Part of a small language model's weights: a variant of Muon for these matrices.
Each number is 500 + 50 x the weight over its row's rms, rounded and kept within 0 to 999. Layers, rows and columns count from 0. Numbers have three digits each. The size before them is the row's rms in percent of the matrix's.

# layer 4 MLP gate, 512x192, rms 0.0872, rows 276-319, columns 96-143
101:448521455489567431591483441591614548512442517560486474525458554436478510521448498539545479545427459430555528547495584505484518429448378533498541
105:530471480503473542505457497516420502390499438512496493575491457509478477489511469544485414582574404556457529567491564534535480576520552549425550
097:457542590486474500529446461451567426585536507504487508536604570512530469483438499560483595500510424507511479552543500515455511523447468515470501
092:537543434551572497527571509455509494574444549526468436496562530519467574528370500530468534539530494488562455404532595505458485506496513530443567
095:547496556575563480435435469386431488514468535528464470555445533592423497464461534493447492449537441556493501486487504503497633504461591503595563
100:551412487439484452457531544545374541484459552652547487636459416541467460445470520427438562510468523481503515436497447538500527534510451517556528
107:516499555531526495501538475365526466536483502565462568539477546447476530533507455517499593505542430481517445544531553483448484455527443454469493
102:449534438522489518546441428517394484482501524614473536532473503518536466446543543423509578557450585532506467587455484558501529454396561434495501
104:505499553574494481576546496575509459450513554514494444615403442436487483466497482471446439524648426561491444560564545503500524565563563633519410
098:557475520569534425478513533448494498557396527566504467496528490488390483493594475399401405559497460486526413447508530552484536532498540483518506
096:450498626544592596511502510535470580569466594497402518519498501485515525457503471514526515525409497465429461504493517548574573471554486568563496
097:467481488607531468490482458506569431457487643546445522530473396545517466481544401425400442453567487461453553558446537472478512504543472466512466
098:473349464542511412522435484475471465540475570497478482378527496459473384489441455487504395395409534489542467451589450464564448499518505448483491
102:518504487528586529482401505476475498539498447487444500537637421497490518375465546513559533481428450483519509559517504584548466527543453404500471
100:531482509572497536509521522513524461500412381516524388400531450531517473587492527558543538422410539454505539529499453506461435468485379492510586
101:500398436479607526490422621586438515473617611455476445557553410577448467520544519512510472487459608489538496482496510532543551449490570557433513
099:575499438604570506518528455461499478480502563539576525587490421575466445442560593398477533550456508573435510542568532463458504546485497434513593
108:468568517448628570584546553512475547467442541491591438488464547507474530510503463583546573446444592453626564489462567509507601470495507384529520
102:416491573553484382493555560514572494468483513497445510511385475505477570480568520452515489492490461519500543475536459573453510460430498416543551
098:474494570555588551541550450468485487457479436563491493505477445620575449537469473435418491515527511497521431573444529439524478548466518481501423
100:511425465440475563447473522459481453513515558588549628507466445528472473535572424474479504535338482521482489452533486534465543506541441452508492
105:582582564509455544612498517512471540526561563477436435535516398534481490464528621455538541450493545469456500520555492585536485543580544566487486
097:615549507512549458419482567563469515480548532419546467502440524477439476474547470505437482534485459475536514344450535488521470525576485520565494
095:440576519491485559511440491466550476571434496512484576408583414553563490528557546457475500415459484547549529451582532518599499444401424454471569
101:401425519587510544501523494571514518503494525547543485460517540455476380476552558555515436543496522499594434503547482547432575482489535590524420
104:505478492608523532442462448488493548541510464564534556456512523470520512458582431554540495521455541424475452441479512566456506497394462466459538
101:400558473529486436476518507498543413505501556520514528440617423543555443503516608499495422475499598501492421466498452581464544526441524592470426
093:403500428538539572486436435515514513569469462520529407560433468451456523440518470517518566490529578524498489610481507654512491542487516480536577
098:473598521417553395466453552540486507499464529505517550557500522626440612421451522521551444521520531467548566481569609466539455441532552437549516
091:458549530513523454415481494511486569502469589526516549466583484455556437471532479585502385482473463459590386481577476442529467474525455458506578
093:485599546400459479538502473510475476565534530517450528575541523515475481524505463489518549558515505503579521585501527596525494578476528504405431
101:597480597519563497510480577403453532512602566512487490471499443541479557509466492492378594464597380428436482461536451514475463496527393533425483
104:514472467488497571592554533480581496486475495515533553485519555449464540439501517473545524532454540487469439425557438501443395562426522519499458
097:510556455542543410589533471464510487466528407491566536651485522485523554518518511476405485501434400558483511492347501548532459356477422473564602
100:573489524492605505538516519452524547581533494507455532499591497575452458527568514461491547465570520530490419462380508522531523506379535462553520
093:481524566465486529554460523426556474496469474492513557409494517488521412484511472456475488513527511394479526496448419505424557454452448491514443
101:541484549624387513455489553571512486411474485437492442441578473483566480472492423488440529529476608532486522496559462540516415457561501545461493
099:538345542540501567466524432531559531534635456524482490480550487478451489538451496482515482624451461533458523474482471459508488487552428473482476
099:442494522551578469540468498455498474548465400470487540474470472533496548551513519461510367479525502522516496482523464616564505398554535577509544
098:553513581387609580430471479487539469506533488471439537522606497463385484504471547469577451494499573441597464473466519539486488449525549422458471
103:529596554427545505441495576593480512398521594523454608459506579521501486462577478449512482432564475381493469462475481465476453456525481510463509
094:582408457462436547498593471473458377478408628514482426475374494608446519443456495529461471530442501491510500531517548509451573528468624507533464
103:462453429570543543506508486460495561506529446527444478453445523401457464434547526471528471533444520499509503499541494472524374494480469518394458
101:441486527416445425433539561475483491550523598537511468508536560505549602483459525470527443514499508467508516465516503537470586528531594530501494
# layer 4 MLP up, 512x192, rms 0.0889, rows 276-319, columns 96-143
105:551553439481503490536501485546550566564518485475597536511420511462547557494437568368462464472496557430508574492447450527611583496481340496559564
104:415581499571487557553547468455494533493560484514522502454535590461496516453520470468570485524463480494460446508481523535466553462471535501459410
100:541570581521507490518562448445553458454447482455455491540570509528511501420468522388404538484532512579461534552467453587583513577387494544555563
095:589520517496463492520430477549485546467471591474638485563469473453468525505532515471473573584523520353454546468556460494585505508493454483520524
098:541451547555565454434499504468477517557475515510485486450439543394477456524466569545476482451464433465394517582446437455397486497517607544549425
101:486549472473553451433476548499452526513551536603504485510564451521422529582488520476397573574527431541502515526497534540549549531420498469519551
105:564475513483531503487496515522507501393541508504549541563524519489527530493446463554585503468480473540465454537462501576506443490489568488553484
102:498522426531475560460564449528502502445480482498442439560503523506528492474504487479507538470397460454509465464377452422500482433471516515470482
106:521514444476489473463432538461495485513420546510426551431490491513595504466505466572502467496471558415516494415401516404479474407572469479498611
099:471503528451512477530422524507489505520454518509484483474448498474388401597554479552534503509531507484571509440510470454484554514540457535523373
093:531410449451409489480484438554573345478470456537537501441445515546415576470442521493520447487459525431595512544586451491453445551437563513520549
106:532490487538471546444415594561527549401579475519584524588546539486447489372520506600518471604428396555436572514533533489527394496561504472476519
099:469560549466576501495495495510449476540573447520521534615494452484515514498458487573478396566484559580447457484509458437528562603484470457515566
100:426496508498407380542454548465464393482539542464494552538516512408466559549499498511507535495470484456485595452530434492514506505500527487545539
103:462475478409588489461566532544449567430555503525532589553508558447463445457570524537610478554529451592415428374538502509526530446492441440539498
098:528539407548558509452574477455423500524440501471420418540597468479539516527494482516483463429570564500578427548468373479440447566530487501509504
097:496444415461515513503545524449438543517631458578396516427571455487613566437502533509570527420491537506484469495468514440471433478515525526592406
105:555467543538436476473446511400467440516539466527461484426512482541561382503465513484551665482520482443477455530452429513502552569439479476421543
102:457501473548440534526515559432481531563440470534595474449548480428513536527477507472501532497467531501473542491544467521488460483627427469455480
101:514495590562516464570421459506538504469378507603473572525598550545440541480466616444531496559433527512523532444504542407535532501528495584414482
100:531453594520517489515492429531453525518551523511594450445469458399513354613483467546476451569511562482462522509477490503567446429496523508491474
101:539495544555394510384612495544526398510406466474495489401493527414608481579527461475521474539531467449413498481516493502471489511522606480515484
099:486590572451541468487566563444445463470465523428544511576526584526429572517484506475466460488531430485539579502566483626359457446482517537411400
100:562490506440583497538479477446493596538467503445382499539455517467485535573426476468538484490504486496586544427461501440455531483489422534540620
106:434541497537506511512465578510495464575501452510488483536483436441549500381557473588521493550457469570557461531493515557537539436556498455418471
096:496527532560514553547509483503507459548557530432435492514573545460474554551460466544475499510483546479480508438542468481581472476472479561477551
103:456477518446445414485489472491446528588525567532459540535527462560443456478535505502643507460482567566523501529496492576482506455573516455425507
096:499400538446462536400487490621468492527524524427477448444522546613473612604543497578474532610500514553417565467417510504617500534461487474497534
098:550417537482467482346502582542503509553480522491474509608597497586463551515494516563485577449503551583440508465395477549513498514462480526513425
093:565461557373542434502450446540524530560414527525477492477528534545556481485447474560540518484383494524553510510561468426593503485455466519541568
100:525488452481453521520529429517461461437491526615503408501459592571508539529498578478465543405454408484451483530475442442475588557430511462494590
106:449487471477513441526506550581466428520598677487484501481446543495532533588425529482500458506591480476523479451472538486577523539505512546467448
105:492551546451522538442504483555466534522504558573390497549527521491494554504586469471435476470381513588416478524581531508534561561487434399470444
104:469518559505471545427500540525432535439622463589457550527515556552545564502524477518614614594446556618564554479510536471569498572356506524548467
112:541435506461488536516570516541451457527532516485540645477536521475536431509540467551483538421539530504555501457421574518556533432496534451464548
098:434556472512513531506523464407484578478450553475528441530457453523531413430447484524445500474429578382548454429430426586447581471546467477508441
094:474515471441587603561499406480498526487480490491445571571494529463482501550563516593561437526453475480513447542477551534470462521456440533519454
097:435482530500523569521511508449443421535480504492544463514546585516456482452602540468499548473453540501444547462528485573424477537474497554551536
095:514520471500525473497490584492381398481512545516557519489421552434544452413406497480529513472510464543500476541541576543475606470492467485529586
102:539486423468485465528450557487487548464545421432416551499510550583453486511527567544569512456427468501581459442476490515448550384448508495601559
102:520583543532559512475432553471526438543477470465485594397465532407494504444529540416461443595428560419540468429554411400502496512598553535555412
093:479520553569520470460577541432506523522457509485534480515533456456474423585445555501395543615467443492564428463495426495479441558468438477413467
102:500459457567490436474568435473524492407489546466527493476427548522464511568439505472475533529506436498490427522533440447475527581456611404415547
102:566532394573516486614566468491399518500517470511602559419535456490509528495479477525517439459489580467505522577558434553466488515425487520472506
# layer 4 MLP down (transposed), 512x192, rms 0.0503, rows 276-319, columns 96-143
104:542469562558423593591493430402526498563566505467552578515486467475427495501466489514510374472475560514538446483488522532550385518489551482481445
106:576410493574487502365533539503457587514583533490521544626463416540516444524529439467460527464508557481512559504515496444504604454519483509544511
102:570507531569441522455496485530496544407485512534442528463493575483548535581455490537504574439561514442476446507494464514450548470585386572509470
098:512516480550563433448536535429443544541540501513523475456537523463486440531505472523473539477465509471580414483494573428410504480518573485533550
098:562531417566480305494481456560512392434490478464491453475522573468486478481480484403443445479390561416518565522498527474541608481522500542482454
101:550492584452450498442582524500515496555478312461465549505483465479571414484605581509409491500560498507374584434473476568505483489486518514508507
103:501488452498479537459451600403573497601486499513501476401486492501522498384515551400463479492483445477474498453420511496549543493481522480554486
102:511577492559518596626515526428371465458557527437514492365460558501522499555495405540532409486489476474452469538375500429635437491520532527428412
105:348474457563559585500460560492415539543451426420516467522457530520477464408515473460436479480550525513562430491497470494571468568496509467410539
102:457524446470476493486498566461518512497596499592531495520499525486400443458532469420545447513512439411516439522456549512427555518437407409534580
099:561535504515507480546474592496419556421607463521470437568564430404584482421515452498480535440529467500497473571451467542592460505468511501531475
103:485461488514510563505486473539540546478546542472444510471551576508398633503441508516432577491447566544369513555607505494528442457472582436566506
099:569518506483552581476527479512449458388429526510430600462528466552466499628522501490518511468542513456544487411519452450485544470457525474612572
102:530530500557506516524569487442565566433455506479578482476506367509494512493580456429496492452596538545485452517522591487466434446554448465456498
102:519438552483491565554459536481518468527540584518506583472423537554506483492568507453454467478460468393483484436447544503579432426553508489557458
101:512464503499496511516525467521466478487497546538397499576494515503570493550449501473577586408476583502457502575397482480526525476493547483525525
101:474621537473438481451459497526520536489496505536594520603448549408513517559565454512550528543579430538564498516573484508515519501590481553477443
103:489530478417479500557505587571566522495470621469554609490481463567483559544560446483453423472417494466483526444488443515459561500612416460520498
098:461484497483486512471466504538522514444506465552566453436539522547455471579530513447633454525528515517558467513447534468492489528474439388529415
100:441428508520577428543524472502599502472473561487532514556486434550493515539434538450487532515508557552449530610548513618512466425578400398493593
100:465511456433522546556476461559492497517445475519463455504477478540527547519637546530548592605477489501525586537582480459483535522526471542517462
096:455559447452508476508518460528520459629469503442467467562508508500416420548486445505526627403434456540454486492492529484546428512402472533403544
093:559451546525561439522486562617602566527530524429560480464548571497510392507625502493498422501483435489480513509476498579512484438509470515554473
101:464499444519455414554487501534555409488423515416603512479544530495561478502478489559518433448407540495506407468523333491476519564555484478597483
104:577441400523436447556493531527551583481507489524505449481621504535574533525503529537490434496536490427357512472593526514630518522544503519555445
103:532478484470479452451554591468504505634436518525539500446552446556587561558527491547510400512465573621492518477488514473442449606464499542512458
103:500500403415492461531469410445480447588520469400457484450453611576539610414518504502439479484537527542529476457518444482517418525505498538403562
090:558498594581461555485592422551472524531529498568403510472431477420555483508507394438560511452475546500520444519443529488546534450407512533435552
096:469578471540506430491515515583483424458443494483519546602487532387486496503468564465480506578468563490467506496563564466450473488487585492486471
095:402538407560602569564479485496488466381571471450468460487467472499426478519488614447496511537526371509460581546524568534527498560506559565362456
103:525545486528564509501409487567464551522447468439539450500594424519545429500550524448571480596471501474547501482562619483446421390506481504530497
099:394469501406427498540447573432507476511511495653480500512411515454479465542506509486497518411502545510439434580421497536430506593496502510538527
103:522447540614511600479484581524475474565513486386538495421481432463510530585487465554501514534580475519580530537446583508531424476575393561505523
104:493540479502461459457534594522500509527439498518403474461546489543464542458516510449464594484468416548573540478562572564437587414431417473623552
103:470556502392392545454558469509500508557486476496520562534551582476547535508475392579550555502433523441478474429414424501387518570537412518469560
102:543549519600496518436559462583491475474494550463528498515457455391445496533383580482491542477548454481543540491505603479427416485582492495435539
093:574538580562533497420598475526511448440493443369518449521494489526570493469476492436473505479534502488385522577504448510494464557471526509476466
098:475567510432495484472510389561588583416446535457540494454493403520444510508521425550514420438597462455468431643531507504573531485530387484467505
099:494415553504460639545599484500514485610429497540394447530463418522495513472507451531442541500518610530507502462514526455589505563543477431486475
103:428508509474541493396470554517555547557436558499468551493487539464592476525526450578535528464501453568509507582501508502500533543552520430581410
104:568533468449468526520547537482543519409507572544458511491474549404538415529470502448486450435427500572558455472500533416478498381478527422479525
094:475434495511487555474396548522459474443597491493502559439512494565494475418557466520463416441497498524517529485437484510515486462480513474434505
107:463445504527557455425511498548530527569480449525559484538532574477557459620478536599503498614484478504524483554526503580460514580484435427468570
100:541590519488480552527435397548546475476581487647412533633450514399429466441570483435515495529536367450484450475507573454610470480591468474466516